Weights of a small transformer language model: LayerNorm before each block.
Each number is 500 + 40 x the weight over the matrix's rms, rounded and kept within 0 to 999. Layers, rows and columns count from 0. Numbers have three digits each.

# layer 4 MLP down (transposed), 256x128, rms 0.25, rows 222-255, columns 0-127
530548549488500471500579485448450536504451475549439446478541535506538585519476481493479503398464468457515605528499409487551583437474572484436533453486540453558480469511555532393515444436523494470513571503524521483491503511496508429607569542509528541577480530522508550547484519534471480547491461399477483499486520479451447497459474507396512559552495504482556486487542539519520383435509
599395461553509520589500539505503476496521439548555537509490516514463480477461592521535464492472494495460497528514573467484510507529542573534508513522415512432471536454479531503492451435472512542492429545443495470514526523515481532487505405488518532446477489514491524530454517493522509442458550504508498471498420572503428468480484518473512505483470531528526459556461507501465523501504
531445464492518514547525489535513519474471510523515442449442516470505521484509564448460489500562474447483510441430510538516485573461581513502550448537515493580495448475479523494513503492527489527534504477490466516544498495528547442540421587543530445497503420508527442579476537457492521497499483466526469381470535495543523493548459483471420488521489479534555512459621363498387498515486
509458452537508526568462495475457505521481431551420591498474485571524530442487500429573497523459517501505565508455486547503434549478547447556489452501557507559509516457504486472484565494592484487500430445395498497480542496463492431479452459509525506485540449538478529486534519527500510537471473553544502513469519482509504486478541506530569584470483451476520539419520448494418528536446
429544486545510501426466489493485506450491504479474562556530484502472428499542508532479509515509537563560456491472489524508482443482527437523533540550541463503513497456525513508446538513511501494529566526542551490534516495526450471488509477490466449502475559480484446500472494498503522497536482550540513516517438503478462518541461484487492517532537499466516503524503477396464550575539
499496498616420463443425530481502444474572536398491487526457497551475457459523551425490587501553506497496464450552498510556475477524457464483508431479454445470495446473562509504544507549627486442490522482507533489498572456510581535478509483501556530505477496540441497484503467555570442514496402482481522447479491502476540425492482504486569514508483575509548533485502527471459538564546
579458473505475547436484551503476492448549453563562566505556453481543548533500524470537495558414478516515509528536529471558512530543475511477473435538491491549457463469525500475460527489459531411517512458485539527401467451407491432522518478511530487566500513462468552539568538466542459544471506448576495453550509433517491536494470605483438509450487527502629477464589494480535534453517
507495479483498391590492547542498475508514482470565455507496485545491582468512588529503471516548529447460494471447523490502485481540425546511482508516512472532460472570568561578534459407456478477484367568491470539480490567428511470498490537530520473503421520476493425469535549437513533512495546525499536423464508480505490521518449453512549537496517494550466452529509531480488491480443
521559493488476432497523528464415523458511530560568460500473462499484524501455464481501469549510474498485479507519478566532508508467483505489498498530521524538564504493495493459491470499470520489559546520414438440627504549566537464544498549481485440466518487512456475510544503530512493452489528489455507463478541532462479526556518498505445440441489458505483461530472548515486405547546
575571582545448495564518506544470473437453526404530478534500538541518523489580473527593470602504447483465448538507478457479470534499439528480534528612461452525474456485480545498459469488571534472506452509494481538556493496457558527426463433479549551446519594508453449440431531458490555529405573592499554517431613562470505476505587527485464530513460460403538457540473468539507518462529
432508521490502443531541484537523582499526482486457500419516447467482553550459436543449504464559464421468574469461467472483463507542480534455508546521513462418495531509474479570550476495485595477474500536525504524508458498487489478480559570602524501486500428498417461488509474589500491475503510480562519451433465571516548569457424508438436453511463435548440502521533495491493473582512
492508490474486501493516507439461510479461498538450513507474512493509424482478518549522503550543557488535539500484481537472464508451500493541480522479427500492454513442482525485523543534520495541437508563491485529521497530529506559574464517532537482536427524518457489472493496507524484537486513540448445464505467514512483474535454502452460510496481505565475450487462465459528530534469
438505556443557505475506544507531535451496482457466477489478434467492488548493454541513487487584477490489495440505500514505516504492553471484569492405545491569500509436486563497449498487467518514579460474559464526535518455476465470564471542522477477539485490428432559483490474496498484454505478525421467507508510478477547565443499458505434453446518437481480463493523453444539489535502
512489502380510539552600560448454535509536437574441505496544486500487562466509482540517567533485490473468499557569442531487482445514529476471493549475516476517493502488529489483521512502515499520466460480535529457444444521471531536481514497470540477497555535480463524499580435452497357469520425461505451503552491523482524467458481485527480512519476506499447432440460463434435515531483
450525434515480592526391490438537525475557532493466478493524472500498484482506518500458537508504520487473527617516481441448500590553448446541538431463581508542535488467476477506460498488540401417503503457524438555539478490526489497482497438542559437488500553440395472541413514428541488479449572521479506473453578536410524478526504504433506470449547501480489479488442581520507520535539
526527510520475501376529501495480461480425547508525518484511511420439527512510499515482523448483464507516469533537527511433517527434515512530495555458510455462545526465446526494459462463479529555504539475493532460486471446566508509458476518520477513497504479445504493511483449456515483446485528459479503544564444554509482499547498512498462451477477491490460568493481577567479483512531
518526559475486485523478483550506438494564509545516549521494526531565530498499535524498491466461518451526464429468498548477564510545405457562465526494480419453544559536438521511472542564501530508476452530548456459461493568439515522519514506491530548485554583574510522509498492492558455535508477520481565483444461523496517452393439491529520439503436543443531513479499494514478487510563
515500544483486584531464483442498618460486541507550466523517528460517521487447482512445520513472432530533489499539468529548511514513525468528543524541544514501469485488489521467520580571540501526592505438487558429487558497521436502478584510470519446496491486457424566516424480561583512510509451545512479511510513563440485531536535508519476467463494525452523448511489552482474496402503
499498537425467515502484442556638485507496561493515368478426480531457584486521481475484506538526435537497566493418444477489515459511513458484498548526438511446481498495458498480488457468449474508524518470416572457552404525517524548517508526523468420464456502487503618464449487490438470561547574452492482443420551551459570493450538490478480502470493478474539509462492562544527475472512
522469465604536525509498499498463522486501480511478558508516477532543473498503543583496485519445542489445553573571486507457380513527497562490507411526516521573502495490448553469447555474522426505519526519501472569471492465499527506462473482502518511500492501531448511533461490491495540548529472434472443500554503532487469554555490526539466565503545465467499499499494489476509477504464
573434616551500557533481509557523477551482400525560566521550501458524522574550496544547452535488536414428369575473512539452527519593508611517473471435460492428510420532606545521510503527432532475454478505585524491500504567429482480469588502487495441517578532469558475442611593550490533401458486532556608472463483549444541529502428486469518457480477528490475481518450519403538522504531
528428472482450529456468528536568528496503518499511528458552520619554478470454576533460399389535459438514472529464487488524461470463567521550491523376503526538475464464541395551407521584455623478575538509451512535467595558488421546463475454430477508505495507516469467546460450584479491600446459550522514472423619519464502417533509480583483508507530546451464516515447627472503521487491
556565438492487507565555573538503490476479496530487471497445507394490504491440484470525479543504485515498576458467484534542532523545455445517583498557534459439486551473468501354545541429558583449498548427392446445452562459536586443552491507440468477548451456466530457496559473513595499510476459514395466533546451449529484515479486425459459572547533488517494505510533493522499540498465
513502504491534494554495482528525544469576483511485572514502521518489466459487507559479471518501480482473459495470537489529550435501477504484458565521537451486492528486507525474455568532500529503485423477393462428522488520498501515494467487496462509507457503520502497524508504494526499533470522493530510552513492476475486564506498481529515531466438486514579519476534506472499475493523
565493496469513513509518410508569523510442523480535464483473511533526558430479475517466489483521378476427480416474453556450512481484469493419410611488483545472389568486526500481509509490520562580565438507462507448505423556577539543464501559529472522490479505510556524483485497543461437521456532511431596506491512528545511452552580497525523524541471495475485530553471605514525498448394
540459485485545489477514498501460450481503490529512430494512499446576497522510522480517549552533514498489519508540442497530499522456548439527542478517499508568544516458432513537418525538489592494564523529477473563479468570556502497550486454536509476557543506451487507433474474557499469435492558440422538551479509568455519527479532454472540471538499503521446434498489532531512515541524
444503489475449509428449516497463453521467582488464405493469472442504579458450536450471568530447399520509446524487474544458464515445459451444534535524508488458543502488511536498494552548536448477483566556478528499475504444566499503495439495578440499452505461468494525531482516490466497488443458502505489474562492543476490477449491462534474441535472480515510532428442526487494573577562
514487475523422516460463509502472576499474435562530520463449427499521476496529490521448517510519451523562451541497478495536537518471593469474570491446539517519528506464467510476546550518481479517518481494489492469524509520486450566468512454447535500545470526485526467463546507508491466475508490495495446464544540492515525509476469494516436511520499482499557468530524438467498522501506
460521519534468485435509544514481532507476483535485489483484480504531475496538522456480468497519530461558504473548511491432572514500480483494505424566530534546477428492475466447449470545602510460473513458578528517542514526473527533538518527475548457516495499391511491498543513436505561447466494519468503479509511491452517510488507530484550486538496498531537513543582437474498576493498
437505444560474543431513509505568516456451551465510480492494493486476506458524460535550532484561516501445591501511559427501531523494582457546407508489495551491502508521511491464572508495508465473527473416567533485511500499508541521471542527498542540474493483385508507468521506539534484578460538479434496576497494545508530550481529520538552560490494463480598486483436505506469492523486
389532514516473538549506523474527450527500557527498519532467436466495536485570479505530478490476484508507497466502474538474484462469575465469583467487530495497452557474504478446490536526515484515474500507498552432463547447570481438491457515456480461532468457467475533520507485501489493495519441522482458499500477463494496537443523466467502530438530510416451545528464461425488513538549
492513465437490535584486479484528502465481526450562500423551502549531483458533434500613501535484472437505529470462472452503471541485447446518395536448541537523496475502432434537508516541528488494471502448519496487491467525504478530436434545534506552500500473566497463505516502552514536454563478478469516528441461471387506476545481525496570588532560598398528475496461456539483451427496
526423503506511423479501497486459471494488500581456565498456467472486448524434538499481501515456534501508576490556396524473424538497538480444529510500504417508547558551407479581499497545469545551489491540449496397541474524561462474537491492435484514431552501471532489524524514489497520530497494462506531493489446516605477570522481425464538495503451460566516550518469471467470567455466
501528502546534468545493496517475485499503459550497484534455501494531507479485534440404471475478520520479569496492522518478542528504503471473560496511527473469505546449519570517520512511512425488517522508439531542488531497499476442542447489480445450508521546507484514550548509483454466499497490507470493521509549477524465465434552514512522410576542496443481510548521532536538569503492
# layer 4 MLP up, 256x128, rms 0.277, rows 223-255, columns 0-127
545516508488494523485448541531445539499479491526565502511550521503477488495592472496505560516554505498485525521426474505560484512502396437499513475506521510502484485533487482443529490479498469433510492480451475505464447510533489525487507556543485481571482463479483531511505472535485524520463437477499476482490528458538425472516552526506474511529476435555466427442511553418555506555476
491517563488492534493464465583543522446448462478507531483509486525559459493498591502443497467497592466468575489484467432559586491468493422459543481490450490453496458472474528542524492500537517493494488495575507530490503576488494472485466496472542506455517504501510507553450542539439444530427510555540425483518461485434531515587530476505498455461487581542473486533486462530406473509543
499502434512511443555474501505514533513467488526494481472471534516485523526526469446547581438515507483493452523462447470523485561448487474485496462508536526466472466471498527544512495521461532620529543478467483497453531544565468510482556499489478525588606462603531527542522498454472493446549478551496495453499513460496475455584513466432577470424516474539488457458463531468462516462522
505466500495538470475446474487498485525461540523471481484534483376490475541543487460566490510519505553492517488436518529518445445499485553503508419490518382499526474528484464587665521513388476505513469432437530525469508585426525481472534617521463536483571449501438552547581492437489428494531512495431508482466455569576489536471555497539533516593520514545477535485475498477529501496481
498503462578500512603528485475449430533511446490465512488508439545562565488473548526556555525487531500525484524475510454463447503563475497445541544558460543466516473446539510504543491530475493452545491425510574533469426525467533440507556476438481558487488565496565584534463537501507475538540567533476451452560486532555514527445476463461523477495516491427482498405440496525464453496537
591550465487520591417500494562490421540493464554497526524585549465436493487500467496500487377537525465534520471490575539491529569480534562455493502487406506479453459460512500518499500492523512513457511569558465471611418539526545514512447571484553424416432469518472585467452542513551431547597525523506496421504440551463471549501470491461474515508525543532477478425518522464476498508496
484482530528472563461518424519525476569489516553489502440501495486542502487488490481579440468511405490495537541468536590446477524469593536527550485467475530429496508459435468532459497480518484500547480482524538557512471493543454520496521583507452486479487561475470554456471398529507358519479449469426525515545514479507513527545510563514426427526517505523515502578485484497495456520518
518539499434508543460487522545514506536493487437468486466437480541448571482527600486480520487440559522461528471458463397474496582491523443540549512536465450464428488495495538477506503465515462566529504477609498549412495464493474446503596485422541523513453507468490506465508494542526480526479523483528473519497458513515507494468517492519511473528494530533434532406595427513493516528503
574483535572609527482542454473484554504541420525553451464509507553479396517486490496591507472459480509491472492562484538478495502492476499474533523501467552530480505559506534437490518478497582491457485498527508545507453506477511471481512509488538469433465445522471475457408503537603474535439486543467530535392530515420422501469497492498529479555458543459532486462468467523513517483536
521463505557476526534489412484563545558501460548469455604494491502540511509468608547458479445493556421456511479494545521413508496457516518481520503454481468546581544550505525487551499544534547445466437503530422478424548496571488533586503502556465545446554524520509436447449449486572513452514455495500519524507437510516544460514422591490489478577513499470543467500467542467538522466540
468517510472517484509509531534482492507521489517493495541505509545493504507511515479505504501460523500480491502515542467506526476514512511521511478485480564501475464510498501500527474484483486462551446529493497473522504496452511481497484468530517483491521531496527497497495464502468505521502545530513529501506493497524502510490505503518512506524477453465552533504473508458530501504506
515532477469493490539528526520549484490555523532516451518541494553523544445505503465415487531475575493526573517491542549500541545437538444483506521516472529484529444461495484514524437482481486503521490513524505500480478535476423397563515493491565476480488454463490437490514500393494443516532580420472502508514479515504514534502540547477490455538420510506477506470506499462438540475499
536527519451525495502497499483543537512526522506515523502506536491515533398440546459461554478586529516526492587468493534506533486534490497500508489551506518466532572480528403497523486496467493597549453463452449456433489518530457496518501519459439406443521563455493511565469415541508464504475497504479574559538469498489509531509496541504473511452544563523527447471514517496501519495481
513475525513498449503519474559513432519468591501436477526503451547579596528437471560572571530472492599517590507513500508550525469444461507509506561477498517519494402471493448555469522486508493523579460435524478522544497507498526543499497438474474466509468485515516570559579532484384525437508504411494482483565454458575534499531498474452516498425513521519441490537493528486442445476473
527463493454507531518447441470529524456526454478507511503499471542511485512488521468534499521480506488490496496496532540454555484532485506439488473545500580524509443518561422497501462499503531491584441490480451496485544500469528435506517420502494485516519476556492457449500560535531518484561411453513547458489459443544532521498481498559511540478528494559517468503463495448462493498492
462519527513502483483520599496495443458485515481487435446472495475530522513447448480481504568492534525406538491435460474624541544467467470484467489481516560586459591500486407525544487526507496461518472482471504483514471559450520475556527484465476433564429517463474523525537497485472531585540535454552512510467503544477521515538560523475445490438515480448571466568477518474514498484511
459479478504511438533505443497463465462476558385494433468512462472468528450505486464534529507570502480488448515499559524484462559540562507492520465454457486530401504568557501524552507444485530529470472539557442472517405499575565494547522556515493496487480488466537507538489520470472463465472585381454555504456404556572544487501463354510499500552531534467471483521543449488506510576583
454502549434463531557499502477512541537480508453512575484500481392582535451579568447513504506500518467456543547521391449456495489483508480548507491443505564487541508524503562522493498488430417499491463520504555526415473465477496416479474528518450566474501499524445509499488536602561511541488505539524476491541452469524440506548489547575510525584516399502508546511448439510505513598476
482517508567469491498513463465494482492537573467456533556445524572446503490562450501512486518518469442569473520512548530478467411512463497462512521517535552532477418489543439505547435521447531524442425514532470491478603540461491500534532490491507507487541530497546498512536530560436480504474560457558476492463496512547550487487556507513546447484488441578445466427450469528495475533474
493555552550419602470517455514603484576536543506452504537472434500550545417515541465441511517370491512449509477371481523422480507535548510506499493480499404470531431496506418523512521579484524567493434544468435562482548549501487580483565523549498481441562489538540454425530540565502476506504465514583540511471331530490589520494591529465480514531521526579518547528450510539597530466447
481495506487455590572509467503450511551515556494489478520607528573506505511516548515534465466487482485551513515449479507429442531462538491571511624418524533511470543462519489496531498547420542547625503447393497565551572581552456480540469502426445469510425509488440463498448501528581431590489376551437522395512455554560465479474498372543487509487503486497487543462383601480479476495474
429550590477427485508467486432554490495505504425591507493487428482502473439499507532483519450511440486398539546506516484522490473470582469492557549505435492486490507492423521466468533443462523546511512460495485459581426464481448509463565567481476476470496480576428492452484561544552457535527472521495520498542511490474553514552495471458559503510524611537448499492604476510524478473555
540536533451447493538489480478497537504545458462544533410514532521518548463535518454531511511491530547524483496464466524515437467463504465460498480492503507539483458547502473530509504487531542537454515512586477515480490467510507582550520473477569532479468467517528506444500471494489463498473479546512544455448470488551501485481493461487543499499534467549489500482468523491504531505483
385490489533582545476469561554622463502506489500464475592526461468464454519513425528485602439543555508525495543543510493558497484501490515438581517388378492434411512552534552469475408489465512492483509519470455456521537509492425533493512573532495520460556533499511461501449528540481509441589546433434515491505490590470474412405474531412543567459507567528509541491532475575546508538623
468477536521527463500519524506542525512533493491529466555491530517507518527424514529434466435528547520540540513500577488526498500452542505417614525402479484486570490517459504488473472401487499493519426533560432505503517556518538516470481439549532524443517558456514504413506475432529531483543483488510472493471542518569500468498478511487433516477517462592506479491470513514494541475487
496482495492466387565498476360498459400558531501596494546492591486500474438501511483495525476480475423590505520563525514526538417547531487486540484451449444482533464511447488471514545495530573497555516512498507516449469555538523499523534466508537562564461514515509462481438519469543431546435442389481478499476505575446541509545505462443565569510505585525452558456385498554463427479530
544409522569548518533490481465567428497527604469450492472494637497465530546539469425533499524504510537498562472518522512416516499533490498506545497503480517522446544536558467448500517511496495499498499460441501555595434488447519447564540524495479557427541459444441484532467528506460498485496470543498539459497510509527548495448521471506497480466503522457470537427497526490562472549513
496468483511527496477512420535509486444495509539572501465465540596502499497569424501498479509461437485548624459495598536456511437511452479460519577445549494514489481533515476533463528519479502547478474491510505566522518528426527515449494513458469524547448519476516473502529578532520449496479472528508457463501461497485498483489481458457463466615446462499513487467553559505543436484479
471451551523484472568467519383488468543556526546518587522483603524538558565466487518487475521477449520523444518527466628514505531532459532447582533493501465548475510527534374444501538437521533463561530478595509454495425485483415523444545478550486414545514430562484571489491545448478463540509440461494476503523480416512497544487432456522524523383431551525431502498451503451486504528537
525577526454446474482514490494496562496465533472551475517454516534568550515460514556484483471501529528500529505479430442493512475460500465462466497490474473551454475530438471506454514499473468519501506487509585566483509578472510525557449442459545548506507504489571530487491457499477533475584569534539484524456478518488485435470492528507478499561505402501481532532405484526521466517529
505538591453514451435417485510517455489485520550533428459496449578494482431484538510441539472425513491529521543535482493507485472431546451417513510534501513472505545446575490460586488452555490482467568488533515488453507495564512500495525434510554496588514526569547571425552408583519520417527485573525485479496485562522481473503534551420521489553464482507511488499476461556528532438491
496495507525462482477536403511516529586515456459491619498459427558486546481466519557492416529405508472545527519528531506504535518593454449500513538539479461537527506421445528491519557580508533428475584456514449462525606459530485517494520476469502432462495542563530491493486532536537555501472442463491461481542410527521422386472478492503553521487476528434517525468527510498492478517547
466472496564530483546436475478471532469478471512506507511534554410524408501476420447574466470569543467477490528497512541478523509496470460488510525558456514441473489506475490497504491533549503524510536501395516631519474530440444551500528440525520439481570458501489518488484530534526534511542487549475577513526545492530524577458491551489512468512532462524401547497502472539518511527535